config.yaml
n_layer: 14
d_model: 96
n_head: 2
n_kv_head: 2
head_dim: 64
d_mlp: 768
vocab_size: 2048
activation: "squared_relu"
norm: "rmsnorm"
norm_place: "pre"
norm_eps: 1e-05
positions: "rope"
rope_base: 572000.0
rope_fraction: 1.0
qk_norm: true
attn_scale: 0.173
bias: "none"
tie_embeddings: true
parallel_block: false
extras: ["local attention windows", "gated attention", "value embeddings", "short convolutions", "an embedding shortcut", "learned residual scales", "capped logits"]
init: "normal"
init_std_qkv: 0.0529
init_std_o: 0.0
init_std_up: 0.0529
init_std_down: 0.0
optimizer: "adamw"
lr: 0.00294
beta1: 0.9
beta2: 0.98
weight_decay: 0.08
lr_head: 0.0143
grad_clip: 1.0
warmup_steps: 557
schedule: "wsd"
decay_fraction: 0.727
decay_shape: "linear"
final_lr_fraction: 0.0
batch_tokens: [8192, 16384]
seq_len: 512
doc_mask: true
train_tokens: 103000000
steps: 8456
dataset: "wikipedia_en"
Each number is 50 + 15 x the weight over its row's rms, rounded and kept within 0 to 99. Layers, rows and columns count from 0. The size before them is the row's rms in percent of the matrix's.

# layer 11 attention value, 128x96, rms 0.122, rows 0-127, columns 32-63
103:58 65 54 45 65 38 26 58 45 70 74 69 41 49 42 62 93 64 49 47 59 64 43 61 47 32 67 06 50 33 71 35
108:53 58 39 58 31 38 45 37 43 31 71 52 72 46 65 64 71 69 57 52 70 68 57 31 75 36 28 40 78 63 77 63
118:43 68 70 47 56 41 41 49 40 53 58 22 59 39 50 49 57 73 51 40 60 47 00 48 29 60 68 25 50 31 31 47
109:40 49 68 39 58 31 24 39 46 38 40 56 36 60 27 78 07 55 58 59 40 38 53 81 49 58 48 45 44 67 51 53
090:61 39 58 53 24 65 80 56 52 54 42 03 39 42 45 51 43 45 37 56 42 39 28 45 47 53 68 87 48 71 20 45
112:54 63 49 41 67 36 45 67 61 48 56 47 71 45 42 78 95 67 71 45 57 63 97 76 55 76 54 33 57 46 45 48
107:48 53 62 36 96 48 30 60 51 57 53 82 35 84 49 32 54 33 31 51 44 38 64 69 68 45 42 46 39 53 86 63
107:61 43 48 50 57 67 78 55 87 59 36 61 53 34 53 71 50 30 31 29 63 35 48 30 69 45 56 66 48 60 53 46
116:52 43 60 54 40 59 68 43 50 76 54 33 27 67 37 41 20 10 40 45 60 22 31 40 41 64 30 72 40 64 41 43
089:35 27 49 49 70 31 63 52 53 72 42 07 73 29 66 67 42 62 63 36 50 42 60 50 34 59 34 57 52 67 67 43
089:42 55 60 65 21 58 54 22 45 48 40 22 49 53 42 36 09 42 56 52 61 35 02 66 53 59 43 68 55 60 16 34
108:50 69 70 52 60 56 50 43 63 57 66 62 24 79 57 21 51 58 37 49 50 45 71 46 58 18 44 69 46 36 80 55
116:41 35 50 32 66 11 48 61 48 48 35 19 51 57 81 63 67 90 49 45 51 42 54 29 37 62 30 46 65 79 49 42
093:57 42 57 47 49 62 47 49 38 48 40 61 21 50 25 32 66 35 17 55 40 47 33 46 46 40 35 28 48 41 37 60
087:58 64 36 48 31 63 49 39 14 46 81 26 38 59 60 60 34 40 68 85 44 58 43 50 47 55 73 59 52 34 30 69
105:50 52 53 52 55 57 57 54 77 37 68 42 27 23 82 64 42 34 32 45 25 68 39 75 65 53 64 53 49 54 47 81
109:56 41 65 57 22 46 65 44 07 57 52 46 70 42 40 49 52 90 59 65 50 49 38 67 65 40 68 33 42 68 71 37
097:34 60 42 47 71 50 39 78 68 56 47 56 50 48 51 71 27 29 32 54 31 70 52 72 32 81 40 69 44 54 53 77
081:57 49 66 70 60 31 28 85 59 54 55 75 50 60 55 68 50 81 38 51 72 66 61 82 29 43 43 51 67 33 58 46
103:59 36 57 50 50 38 27 61 42 58 45 49 42 68 27 45 73 55 56 39 48 26 68 60 23 41 28 55 40 41 24 37
109:45 34 43 62 52 52 20 78 49 55 56 50 30 60 43 58 47 76 38 66 56 73 71 80 36 60 52 55 55 35 47 39
092:40 44 45 78 21 46 48 84 43 47 47 43 69 68 48 38 33 55 62 30 50 35 70 39 33 55 29 81 56 64 17 55
107:51 52 49 44 43 65 49 54 46 50 59 31 32 49 42 19 77 63 71 41 51 51 80 52 50 55 58 11 53 29 61 45
099:38 47 60 38 62 45 26 34 11 69 58 40 45 52 53 79 51 32 48 52 47 41 47 73 47 62 33 44 34 69 49 25
098:63 46 23 72 31 55 63 33 57 42 53 51 53 39 42 34 45 64 55 68 48 55 33 28 63 46 57 59 60 35 58 76
103:54 30 27 66 73 59 38 60 20 66 67 49 67 65 64 38 46 16 32 57 39 66 31 61 52 71 33 80 43 54 55 83
104:37 62 62 19 43 47 77 46 67 48 31 51 67 30 56 56 48 45 43 48 62 34 82 60 60 51 19 40 50 45 31 24
114:54 23 40 73 23 41 43 72 37 48 49 30 48 41 46 51 43 49 59 67 44 32 48 60 53 44 33 46 67 56 46 34
101:48 50 26 57 56 50 48 70 41 35 83 34 60 45 38 34 66 69 62 37 38 54 76 16 38 42 45 32 55 40 48 43
122:49 57 27 61 62 34 45 60 57 46 43 39 36 44 74 47 73 65 32 43 42 68 54 58 21 26 36 35 60 22 74 52
088:46 28 44 40 29 46 67 60 53 30 56 49 40 63 54 25 45 67 72 90 23 69 75 68 57 80 60 64 56 32 46 55
096:55 41 52 63 61 49 59 48 58 76 26 49 53 63 57 53 69 56 77 26 55 47 33 41 56 57 39 84 38 36 32 53
110:41 30 53 84 46 59 43 40 49 72 54 36 42 58 69 71 26 73 70 32 71 32 24 36 22 28 42 99 52 58 34 53
108:56 61 38 24 44 58 52 75 54 36 45 31 83 31 27 39 55 68 94 48 51 35 71 54 41 79 73 20 46 65 61 45
100:67 32 48 77 41 48 57 37 70 72 45 51 31 57 45 74 52 24 73 48 65 52 20 30 38 48 33 87 51 16 14 66
100:52 48 60 53 61 34 36 73 64 63 31 63 65 73 34 62 64 53 57 46 58 46 40 44 64 37 43 71 44 55 13 65
121:47 51 52 43 54 71 21 40 36 52 54 41 34 69 48 71 51 55 51 58 49 35 52 61 37 18 56 61 47 47 28 31
119:49 65 60 26 79 51 35 41 44 71 54 48 46 53 45 51 60 67 58 51 36 78 46 52 54 65 55 47 38 57 58 83
105:42 57 45 44 14 62 31 44 74 22 69 52 31 32 25 36 44 55 57 60 44 52 51 62 48 40 40 00 61 50 74 50
091:30 61 33 48 61 69 61 08 33 38 41 19 63 36 51 72 41 48 75 61 29 55 38 36 63 58 66 43 49 83 40 24
123:55 42 50 67 42 54 86 55 50 65 22 45 68 38 35 32 44 60 42 26 46 41 46 54 31 86 50 60 45 43 21 39
097:56 63 47 40 25 61 55 28 31 34 49 20 49 22 35 44 45 65 57 73 39 80 27 65 57 73 78 34 56 50 40 61
113:43 44 38 76 30 32 58 34 34 40 13 53 66 08 72 44 33 41 42 50 50 51 32 43 52 29 32 31 58 52 53 32
121:39 55 49 56 40 34 45 28 30 32 63 53 76 40 59 64 55 71 68 49 41 62 62 66 62 49 72 37 60 47 50 36
118:60 68 54 80 29 70 38 43 29 52 70 67 34 45 10 46 65 37 37 15 59 60 25 65 31 74 57 85 56 62 43 49
112:44 43 61 42 56 63 77 65 65 71 34 08 59 44 58 49 43 68 44 32 33 13 77 47 56 57 48 58 63 57 39 69
112:42 50 63 42 53 57 55 58 43 67 32 42 52 69 67 70 28 61 60 53 36 36 53 56 57 50 64 61 45 48 38 43
092:47 67 39 48 70 52 61 50 76 32 48 75 41 34 77 25 68 30 26 60 36 70 57 38 63 45 76 29 57 42 92 69
098:53 58 45 43 64 61 33 58 37 58 63 54 38 72 36 19 70 56 55 73 29 58 79 77 71 53 51 41 43 47 56 72
087:49 74 53 56 17 34 58 41 81 50 63 61 41 57 59 75 53 62 64 52 66 33 45 19 61 40 64 34 59 63 64 09
097:45 75 51 55 36 32 29 70 45 50 80 55 52 65 59 56 37 43 72 81 60 55 63 59 54 55 41 58 52 50 72 71
091:48 35 40 57 52 38 17 55 48 55 58 77 74 62 58 50 62 78 81 35 85 68 52 51 32 35 36 72 43 40 38 73
109:35 56 46 44 67 32 65 59 42 49 64 70 60 63 57 47 38 12 75 79 64 52 57 65 51 47 68 59 52 54 60 47
129:56 89 57 50 56 42 31 09 22 61 83 41 55 51 59 63 39 58 54 51 66 76 30 41 48 39 70 41 40 71 75 57
106:53 50 34 40 55 42 55 53 36 20 41 83 54 26 40 16 65 40 44 48 58 55 64 53 51 51 45 19 43 25 40 60
104:55 57 42 31 33 53 57 37 34 41 60 38 70 41 78 68 61 55 63 68 63 47 64 39 58 33 66 30 68 65 79 23
106:62 45 43 43 10 37 39 37 42 16 64 49 51 30 52 22 35 74 74 51 61 42 39 47 41 47 30 26 55 49 36 59
110:49 46 44 50 42 41 25 54 31 52 62 48 38 33 14 53 60 48 44 49 68 44 34 42 43 36 48 20 49 52 53 31
112:45 36 32 64 33 40 60 78 75 39 24 60 94 34 58 41 44 43 63 22 60 63 72 61 52 50 23 62 54 42 41 43
111:54 55 31 48 46 58 62 33 39 30 40 15 70 28 46 47 45 35 78 42 70 51 50 27 64 74 56 55 54 51 24 55
087:50 53 61 17 46 76 67 51 66 69 63 30 41 57 42 38 56 24 18 65 56 37 58 45 50 54 42 51 34 61 67 38
100:54 72 43 31 78 74 56 58 46 24 51 50 50 34 53 50 60 16 24 67 57 60 65 45 81 56 65 37 48 46 59 69
106:41 40 27 55 60 35 23 78 44 56 65 62 37 51 40 42 59 27 50 48 37 30 68 62 45 36 18 46 59 33 64 64
111:53 56 54 42 77 42 30 48 18 64 57 30 62 73 49 58 46 29 66 35 64 40 54 47 45 37 24 69 50 60 33 65
103:44 44 70 44 49 58 57 48 20 61 57 63 45 77 35 37 56 63 62 63 65 62 99 51 37 80 29 50 36 52 64 36
112:60 49 53 62 17 26 48 34 32 53 27 55 31 78 50 72 55 54 45 49 63 79 62 78 46 37 66 61 60 64 77 43
102:53 48 52 06 54 67 66 75 52 48 51 71 58 25 60 60 75 51 29 52 69 46 69 78 82 68 37 30 17 63 50 69
101:40 55 47 66 31 58 67 34 36 66 51 57 38 68 19 62 37 63 37 59 40 69 84 22 46 48 65 61 88 34 59 37
099:29 65 41 38 78 45 53 59 58 32 30 45 55 54 47 53 49 83 99 43 37 61 55 37 47 61 73 47 53 52 38 57
109:42 50 41 32 67 38 54 46 49 20 31 48 51 76 42 55 36 74 75 48 42 79 66 54 63 78 44 80 41 54 22 68
081:58 90 40 35 72 43 36 77 78 12 32 51 33 44 33 48 37 70 82 44 40 48 43 41 59 37 59 23 38 37 36 63
107:55 63 28 25 55 52 50 45 24 68 48 58 66 39 49 22 69 25 47 67 72 21 43 83 77 55 46 28 36 34 71 46
103:31 36 51 38 99 44 48 37 69 52 24 31 79 33 72 24 31 73 69 36 33 57 55 56 19 32 79 60 35 75 49 57
088:28 58 40 43 51 70 38 40 52 63 54 23 88 15 47 30 48 49 81 24 48 57 40 48 50 44 54 62 64 57 71 22
107:55 54 65 64 37 56 30 57 37 63 69 43 42 62 59 60 47 62 47 47 63 65 47 35 47 52 51 60 56 42 50 40
099:39 60 34 39 48 52 71 57 13 64 58 50 54 61 52 26 63 55 67 65 62 43 57 57 57 71 65 43 52 51 62 29
111:48 87 47 57 35 53 49 51 43 54 62 54 21 40 12 63 48 71 57 41 42 77 64 63 35 52 49 48 64 52 58 50
090:38 38 43 23 43 46 31 40 38 26 45 35 59 44 42 55 47 49 61 55 31 62 42 66 32 62 37 41 54 63 57 28
094:29 55 38 57 61 65 45 36 61 36 57 26 63 46 30 70 50 92 57 51 25 99 72 36 66 64 54 51 60 61 46 47
091:34 29 43 51 54 52 42 42 55 68 52 64 73 43 49 51 63 39 53 54 69 53 31 28 35 80 85 23 58 51 66 59
083:50 51 42 42 51 34 61 54 53 18 38 46 73 39 40 51 45 71 68 33 34 27 45 37 23 55 67 37 53 34 40 67
095:67 34 61 92 51 46 61 47 42 53 56 70 30 51 62 51 39 56 10 50 53 65 69 29 56 45 53 57 39 46 49 63
078:60 43 75 59 55 46 66 63 53 46 46 60 37 57 72 64 52 46 23 75 65 55 70 65 95 41 70 48 34 60 61 70
097:52 32 58 49 57 49 48 55 57 09 40 56 50 40 38 63 44 25 59 53 65 50 55 70 89 37 54 51 41 47 33 52
093:38 71 39 37 46 44 63 69 60 28 61 75 40 73 34 69 25 82 51 55 52 48 65 45 56 53 42 56 47 51 10 65
082:52 48 43 56 54 62 65 56 66 41 66 56 59 31 60 40 51 30 61 50 68 39 89 42 92 55 55 24 39 53 63 32
089:30 70 49 54 44 54 16 55 53 57 47 44 59 54 20 70 49 43 61 61 67 67 59 27 27 61 64 57 48 52 24 64
097:57 71 40 52 43 52 57 60 84 53 70 65 46 44 52 70 52 72 57 42 62 55 40 21 26 60 52 37 49 50 33 48
092:49 67 44 12 67 53 52 58 54 44 67 52 35 63 43 38 57 30 67 40 42 24 65 42 53 62 26 55 48 62 48 17
097:61 62 29 42 52 42 69 36 59 27 41 45 51 45 51 79 52 51 52 36 44 67 20 27 53 55 59 47 48 42 33 67
093:49 70 31 36 60 63 72 55 46 26 41 45 66 35 47 38 36 89 62 62 40 56 57 31 73 56 65 22 53 68 48 52
097:31 84 37 33 77 50 39 67 88 46 56 33 63 46 64 54 31 62 74 46 24 53 31 24 30 49 56 55 44 70 19 62
090:39 45 38 46 71 42 38 63 57 24 41 46 70 53 33 53 32 65 48 45 10 21 26 24 21 33 59 36 54 56 41 65
091:33 48 66 34 52 55 50 64 49 34 54 57 42 58 39 33 32 74 54 58 22 45 77 38 57 55 31 69 36 61 51 25
085:71 35 53 71 47 54 46 63 49 36 28 56 73 31 49 73 61 45 47 48 49 29 18 48 67 18 64 39 69 44 48 62
091:56 27 55 64 35 34 53 48 26 48 29 51 34 60 71 38 38 75 58 57 40 83 40 42 33 38 80 59 67 48 48 41
102:75 52 67 45 57 54 65 58 40 47 21 72 50 31 51 53 54 63 36 52 64 39 72 78 60 68 38 58 26 78 50 41
092:50 47 63 30 54 27 32 71 57 26 40 55 55 58 78 71 48 02 30 57 51 52 59 52 48 63 35 53 39 61 37 45
099:56 39 72 65 38 49 32 57 34 67 50 33 34 67 51 32 77 87 25 54 35 43 65 40 31 75 32 44 50 57 47 44
106:38 58 61 65 35 67 44 45 14 67 52 45 51 60 44 30 46 47 41 45 42 40 58 24 00 48 79 65 63 44 41 07
098:40 58 42 31 61 55 38 73 21 34 63 42 56 43 48 59 53 54 60 51 47 14 35 49 59 49 31 30 43 57 56 66
089:43 46 44 49 34 53 86 26 40 34 32 46 57 38 39 34 42 72 57 39 66 74 64 86 57 50 90 63 52 58 66 64
083:66 39 58 51 52 59 68 47 49 64 42 67 50 62 45 63 67 62 29 61 48 48 52 59 72 51 40 59 54 53 37 87
091:53 44 50 54 44 36 73 49 63 57 62 70 42 67 73 57 58 23 44 60 74 47 52 46 66 59 55 28 27 37 72 63
103:44 41 65 42 52 38 54 35 63 21 49 47 39 34 47 46 54 70 52 20 47 83 75 21 35 61 37 58 46 69 57 38
077:60 60 56 42 56 58 61 46 53 46 34 28 38 47 35 48 52 33 39 49 33 64 56 61 99 63 43 43 42 53 35 53
091:74 59 58 41 10 52 70 43 49 51 52 37 39 47 53 41 48 40 40 67 71 47 44 86 54 44 35 38 41 66 52 51
098:54 52 54 55 51 47 49 42 20 31 34 37 62 40 54 29 36 63 52 52 37 38 32 70 32 43 69 34 47 87 43 62
089:33 51 64 63 49 67 43 46 31 46 67 55 37 52 16 55 55 86 74 53 32 66 79 51 13 75 41 55 49 62 49 58
099:48 52 38 26 48 51 47 51 41 40 32 51 62 36 59 44 70 43 31 43 63 56 71 64 85 60 41 43 22 46 94 69
098:52 32 54 66 99 43 43 88 99 59 54 73 42 49 69 52 52 22 28 62 46 42 67 35 41 25 75 43 46 36 44 53
110:46 46 37 41 61 44 58 47 67 43 40 42 58 35 49 52 23 28 54 62 42 35 30 68 68 46 73 52 40 74 71 78
096:45 26 61 55 50 25 24 52 45 33 39 30 74 51 44 64 28 48 37 61 30 41 40 68 54 50 31 55 45 68 38 83
089:31 45 28 40 57 55 55 70 59 29 72 39 58 58 25 75 26 61 82 62 47 28 36 56 68 68 69 40 45 64 24 57
089:21 51 39 36 81 62 51 26 39 68 44 50 69 32 33 31 63 56 62 60 43 53 57 42 40 54 43 49 57 51 56 33
094:72 42 50 72 66 66 39 52 75 55 29 46 54 42 65 50 48 30 27 49 42 62 73 45 90 73 36 59 49 48 40 80
107:48 56 60 35 66 44 54 46 26 37 63 60 44 64 77 63 55 70 42 48 46 44 47 58 64 58 39 34 56 49 47 60
081:43 21 54 84 58 52 76 48 66 76 59 69 82 24 42 39 67 36 23 38 73 36 47 80 36 28 91 56 70 40 51 58
092:38 31 60 69 42 46 74 31 32 67 67 71 52 42 42 41 72 56 22 51 68 30 36 40 43 56 51 50 67 43 65 67
117:63 43 67 72 32 36 42 15 54 54 47 47 35 66 39 63 61 67 55 21 69 62 51 58 33 55 33 64 44 68 73 40
090:43 32 52 29 37 35 48 32 34 48 72 51 68 43 65 21 35 56 27 71 34 37 48 27 57 44 56 48 33 40 63 61
074:44 46 47 42 49 50 69 45 59 51 26 58 43 48 71 54 55 30 72 47 66 28 30 84 35 44 65 33 56 42 45 44
100:44 50 57 77 41 54 40 35 50 82 74 48 48 58 62 53 64 51 59 39 46 58 48 57 17 62 43 46 87 44 55 48
079:43 94 45 38 55 36 43 62 60 22 21 42 64 62 50 43 38 61 90 58 50 76 50 40 81 48 76 40 39 39 19 59
082:49 27 50 30 48 35 39 57 11 48 51 46 60 58 50 41 47 08 20 70 49 24 57 70 47 50 25 62 44 56 49 39
079:24 39 58 32 62 24 75 43 66 90 72 57 49 48 61 37 44 31 35 42 49 45 81 45 47 58 57 61 38 69 70 54
089:76 53 66 47 30 41 72 55 40 47 58 62 38 50 60 19 57 59 39 46 67 13 31 83 54 45 28 53 45 47 53 51
105:54 54 53 39 48 44 56 43 84 33 81 61 37 59 27 72 16 67 58 43 38 36 56 14 53 53 55 45 43 36 00 56